Weights of a small transformer language model.
Size: vocabulary 16384, 34.9M parameters.
Each number is 128 + 32 x the weight over its row's rms, rounded and kept within 0 to 255. Layers, rows and columns count from 0. The size above them is the row's rms in percent of the matrix's.

# layer 11 MLP up, 896x448, rms 0.0686, rows 605-610, columns 336-447
size [101  99 100  98  91 115]
[[137 157  86 151 126 112 121 118 171 122 114 100 109 147 122 135 138 115 167 132 115  82 164 154 167 118 107  78 144 115 157 138 161 109 108 148 133 110 166 150 120 163 114 169  77 145  81 110  69 129 175 172  89 145 125 101 109  78 114 128  84 121 147  58 123 132 165 189  75 177 146  97 132  59 116 145 106  79 134 118  90 131 123 154 160 151 133 178 165 122 136 155 127 121 109 116 105 150 123 113 136 135 122 122 114 133 133  68 134  94 168 159]
 [166 150 147 154 118 125 117 167 136 130 164 122 172 111  92  83 119 131 139  81 176 176 120 163 110 129  99 149 126 116 104 141 166  92 192 111 183 134 123 112 103 129 138  71 129  81 187 181 142 106 172 146 115 171 151 127 145 120 127 166  47 145 153 142 117 128 125 113  75 100 129 128 159 164 141 154 155 116  90 131 105 160 146 141  76 165  85 124 108 141 111 156 172 224 160 104 158 159 151 122  63 146 114 118 133 148  96 122 139 119 137 128]
 [116  91 122 162 143 135  79  87 111  94 198 203 143 139 159 133 111 109 169 128 129  98 115  84 152 147 133 134 200 146 133  92 156 150  77 109 151 112  81 150  99 105 114 108  62 128 197 126 103 158  50 163 141  98 117 204 135  81 129 138  78 163 135 137 165 181 105 164 133 206 153 158 101 151 159 113 165 117 104 101 118 116 168 198 118  84 153 146 104 160 100 164 127 147 102  95 157 182 122  60 140 177 143  85 114 143  94  94 144 156 111 139]
 [125 111 172 164 109 105 117  92 158 149 118 114 109 126 142  66  90 120 152 138 175 134 138 131 108 131 139  80 113 130 123 118 146 175  84 140 149 125 170 102 155 116 174  68 113 120 168  81 130 116 119 102 115 138 133 150 179 126 120 181 101 164 163 113 151  51 131 171 155 150 137 101 159 117 244 119 136 172 138 155 129 106 158 117 136 172 139 143 134 122 157 127  98 167 118  92  98 102 151 121 145 143 116 123 152 143 153 124 123 141 114 122]
 [111 148 134  86 124 148 132 136 104 128 141 182 132  98  88 156 144 161 123  97 161 154  82 131 177 172 128 143 152  95 131 114 112 105  68 116 134 125 126 146 111 127 124 177 133 144 148 131 132 124 156 117 127 164 146 145 170 121 161 159 114 173  73 130  77  96 157  76 107 116 181 117 109 155 155 140 135  73 141 117  30 148  69  92 145 135 160 141 105 130 150  87 130 146 147 169 117 184 152 115 149 161 143 170 135 110 152 136  75 127 117 157]
 [143  82 142 146 122 128 129 125 141 146 173 132 179  82 130 154 113  75  58 172 127 173 168  91 146 117  81 155 111 151 180 121 132 142 108 157 162 126 165 118 158 141 136 150 107 118 136 120 141 104 154 135 158 111 162 157  81 173  78 140 128 158 148  95 148 193 145 142  96 152 123 147 131 166 145 139 127 166 163 170 107 133 154 142 139  98  99 163 140 199 190 136 108 162 144  98 148  69 160 135 134 133 164 143 187 170 122  64 122 105 129  91]]
# layer 11 MLP down (transposed), 896x448, rms 0.0762, rows 605-610, columns 336-447
size [ 97  90  92 106  96 116]
[[108 127 187 150 155 116 186 112 153 113 104 101 159 109 182 149 153 144 120 158 142 142  95  60 172 134 200 153 113 120 172 164 116 115 156 122 161 130 155 149 119 134 118  98  87 154 178 121 148 102 137 148 122 145 190 170  71   0 141  84 162 137 169 165 146 173 118 147 160 114 140 117 175 126 159 153 146  92 183 130 123  83 105  94  95 109  69 143  88 141  64  56 114  88 116  96 152 134 150 140 109 150 124 109 125 135  90  71 135 154  81 162]
 [ 84 179 175 136 152 136  95  87  84 101 105 108 133  88 137 106 183 168 165 148 141 162 151 138  24 163 149 114  86  98 130 117  88  60 115 105 116 163 149 117 118 147 210 129 148 180 118 100 168  98 112 121 154 136 187 112 119 178  98 144 144 107 187 163 129 130 172 123 128   0  94 106 117 174 181 140 121 107 116 252 116 144 123 159 177 119 136 117 142 109 126 138 106 145 143 124 136 148 126 127 119 158 172 111 161 116 126 145  93 119  78 124]
 [118 203 104 149 158 122 150 113 180 173  90 125 136  89 143 150 146 157  93 148  63 111 124 128 101 119  61 140 147  88 137 171  91 138 146 161 142 135 184 135  88 145 134 122  88 129  96 147  95 145  64 179  72 133 127 158 127  98 147 171  99 161  91 126 174 118 111 116 147  69  82  97 134 100 203 111  86 149 124 153 144 113 122 104 109 168 121 125 156 124 144 156 147 129  98 127 132 134 177 131  78  92 240 106 112 157 108 150 147 104 190 135]
 [134 122 101 195 125  62 119 135 174  74 142 128 169 140  88 132 169 148  92 144 140 144 167 136 139 104 174 127 167 144  92 127 171  49 117  96  97 200 161 148 216 143 136  96 121  84 215 201 119 225 144 107 106  52 135 150 107  88 162 144 108 109 135  99 165 162 119 114 177 126 125 137 106 169 159 137 129 127 135 129  94 139 125 117 157 149 108 115 145 114 121  65 189 110 121 124 188 174 123 159 118 164  95 121 164 179 143  74 156 123  71 134]
 [ 96  64  97  82 179 126 112  34  55 105 137 127 110 176 164 155 127 165 111 156 153  75 138 108 128 132 158 117 139 100 133 171 167 116 146 113  55  99 160 153 124 168 191 123 156 175 157 107 128 142 146 133  97 170  50 104 155 163 131  63 146  89 152  62 118 174 127 113 116 160  90 146  95 149 128  71 180 137 154 153 151 117 166 109 138 115 104 174  82  87 167 141 121 131 207 134 131 122  95 173 116  92 118 133 119 151 161 169 153 122 174 135]
 [127 119 133 168 107  58 176 145 186 128 128 108 156 106 147 206 105  24 111 142 132 177 126 100 138 115 116 142 137 132 123 165 111 178 119 146 110 136 147 104 201 160 149 181 172  56 115 133 101 157 148 150 189 149 134 166 100 194 123 143 102 149 215 117 120 196 137 126 138 150 164 158 155 133 147 105 120 129  86 123 127 115 159 103 119 112 133 205 122  96 128  80 135 162  74  76 125  96 131 111 122 131 154 104 174 130  94  80 113 130  82  95]]